python train.py --n_layer=11 --n_head=4 --norm_eps=1e-06 --attn_scale=0.237 --bias="all" --init_std_qkv=0.0423 --init_std_up=0.0605 --beta1=0.95 --decay_fraction=1.0 --seq_len=2048
Each number is 128 + 32 x the weight over its row's rms, rounded and kept within 0 to 255. Layers, rows and columns count from 0. Numbers have three digits each. The size before them is the row's rms in percent of the matrix's.

# layer 4 attention query, 128x128, rms 0.0399, rows 0-21, columns 0-63
056:195135140163103084142154134126179135086118136127150159142142136174157120168136118147150140139065042123134145106136133154124149156208129142167120142091126143190161107117174114159089083082110132
057:121078126161187129129154158141122167189134143169049145146099077144075128146101146089028141156119130088180148194123161155101130119143133177167164151178146149110081159073157152157129136089173114
080:147115174174114142127146068108108112089117098116121103112160090129096156139093140092110091190113088139171113154064150145146066147155116058047107072110139112092155092110133116151101117175116066
093:050110071117113071114092142166108134183135150127116140154077139173159108147111095128144143113186140164084150093148083120139154126146167123151160176112147111134131179141118170111138156090087125
101:132107178152113125137144094084090118126117110114163122091165152147133135152104099114082094128033179199118136150092115077113123142141137150123111107085097119169130139121093121198035110108158105
086:144094123125096135119115087076142194089096147124092094114113175139169175151060180098144104125137184122113123207113154159105194138140156152170133139125121089095105098132149128093162178143148119
101:097176108105167112139133140138081097127121136134119128142105115119111185104149106123139153090074087139093164083087126088162112125092155122130132103125130171224165122114089115181078156111124109
107:090096158182147128156127140171130167139157124138062116120086072060172126147166062110153057125147135075121087179114132151137119116139101127160153159118140125103202129065121141117107159115069088
053:151108174116120133093233165152140127126113051162187130096079118135132108171094104135104138087188127143152138193097094151124112119162130117142173125120123132143123075087150145140133167127153102
061:167106088060158116075120166134115190135085123141104114160095077127118103120130110170107116109155164138167141092175085092097160054120163118117062166112129170088144199147118096125131147143089149
069:157121180164048115122104175125140112118133099132157145104112095087061101091157090149141105124106079048151161153118136165133094115151081079108108061122102122132132082075115128148148126176147120
075:123180136179179139125130097124097091103114151117145107062113117155111176154144088073089121164125136206059171157105094087108105108099103134114132155108136081157174145178081127152051123087152121
093:189102173171101131120150147128155151112135116127145116180159091092083119140180072137118170091062085073152125102117101158103108116141092067135112100136108080156170073084154053156124115154112100
094:101146092071141166151096165135082133140161104143102183133127115150112067191168169133168051132115193143131115141215152142160143107160130134135163125171124165098097092126154140123072117161140151
108:116093099098096088115159092083119140180120127209120134117139155093154152071090137101125120100106110090119119113123117158165229191149177115162098127120108176162151113103141150173120181186095123
075:155141154091136057099178135109165120144124147128187157121109155143083131137137122079096142146098093127131142142152156095091154119136148133057173124118077152156132082118157055177139113129085061
087:135128147158057150086105108128133173166128086147086122095117119181138117096037168198102145134180128134116111183095153156070169180182114175113141110076107076130097131133119124138112171132111181
090:156153205194104151159189133128178139110145120078152113156086133067123161127157068108083134158128070171086127142114124140093086159127077113142083153131142142158148139121110138163123117115079081
103:110117145144130166146080122104141139080177145152129142094100141116098177159124160152151100099101116131184171102100174096051141125175111170091063097162156055069107120116143120108131153174132118
092:103135156151107093091085099196117096166097110115130130148105106130114105089117093179087169101171128118081125114090053133148106071095151088194141216104109099146126136140102127124130071117066137
091:151080167193130166167142135176145118128185120112133163136129144076096083187124086150149071171098146140173133108133111100115092100142133108072167150164122133094130144130139138092142088125179105
090:154089092150097112149116124112160078099123122177134091123132159219159141060117089125161166119156081152197124103133129152088168159174133118120116157170094126132116145069092109138144105132195130
# layer 4 attention key, 128x128, rms 0.04, rows 0-20, columns 0-63
078:071085130043173145110132164118138136154175087103149097048088145128126112099146066118073140095127094119125119183142140139159094098075125148123146128162066113082131082140143170093190099128166141
075:165128173176129139146166118108133066106123154113150110156094134104121147109150131120140136102150187138133123085134107109133152043151131103071122107107111092104121149111096155145149116099133100
071:147132164114096136155187137128093052074094215093087103088182095127187143161136119164108166154113148169069069131167145158088120139139117116129144157131111122098109168149117146138093050117099110
080:077099071103109109108144123089168145127123133172038128106086149153084159132162070149152140143118157111138223116140093111179131098136173176076167154107156137126106162085151109095133144166051191
117:165164154131113144100116124147119160126163113152145121145200136082129105108150121138130096131075119129106094146083154096075062189134115107099127114135101131117120076165087117172093162100211126
098:127134121186146120098109189111104081075144164077115113053155085155107166119175153127100161163096127121108172160133101131132112146117120091156162094155102081169136176061160115191200104162091157
110:114182146058147139135062143151134124118119095134138134188079127137144167109112153105175182140142159160118109124106176103100119104097151099180171107092119162151134083119146142111097145162120150
099:152121139125053082150080131149109115121076112103055113090139129147145129108142056132127126108110129152125116152111107148096087133180133160150090152134137081136171166164138136163178206120114086
072:131121132207150138112071064113113199125159173107074092167133126132130163120132196087147101121102189110142098139103162091138162150147078176140082104110113158124112121094056141142102070136120108
073:137141154093117112124140107145133079144145112142114095085068183120131149182123158108092141159143114131112098090100184139184064099074137224155150117169121111096158090186153125158132132074152113
071:139184161100148201119144151102112128122086113079136135099137155165193096135150129120123160112114078149121019116120127143107083136120153098099098171154102086122113104080146160137123103140115094
071:138208212197073142094118157121123107141097125115126116158137149146123113125125112116097176129123048140097047118081154142106111104123130127062141133147107144142148153132171154140117088134080073
088:166137192092070174107150158123102140122144145162107132134162185102135159096089147082164181132104199142107136113108159119085131159108104100119117154170063070136085112147106099131113163144144154
106:101059165135134124157163122107114173153163157093128109159213146132120076155166134115117095118144156117130143131184105166140094129188119149129163115165099186156170086091135088059096120121132110
106:094126195135129136152143088077109168167109140152115185129093079113133157179115148123093099094098127163113137097082147094100165158163159135162099083179126101173096146126113138171089103080064131
080:116149137102210082132121139115095136119146090126143169119064150153087132115116154127123142141193118139095159126156096129105106123152195064100129118120097144062164096075152141112169091138101120
095:146171067221070114066141153133158119098082134139107090085183119137118158145068106143097159124164132078090138107072113149081190139140163138052138107154108096152172106089128080146124115144139129
104:154181156182106112135119096135154078139116152172119149094148157140170170097154097092126111146121104147084105141122141108095155149174140143106154163087165137160158145173130131158139137096057087
105:057113146141115154142128122154143091111145160148139119146135149111157101121190074134168101155159113095155137106157140174101119183144116107041128148105090125106127130083175151095095132133092143
094:134178084146208111155128103169062159162125077142086158121109136154134135119089120119094078080146172086151095134074105118166208096139134098134151145116161204091109111148108062165110071141095155
102:134102122087072150180118156108121161190178134113147099100111156097178061132127131141172081127125116151168066090165095137126123104164117147071164188186090160068127134135142129140124091114123124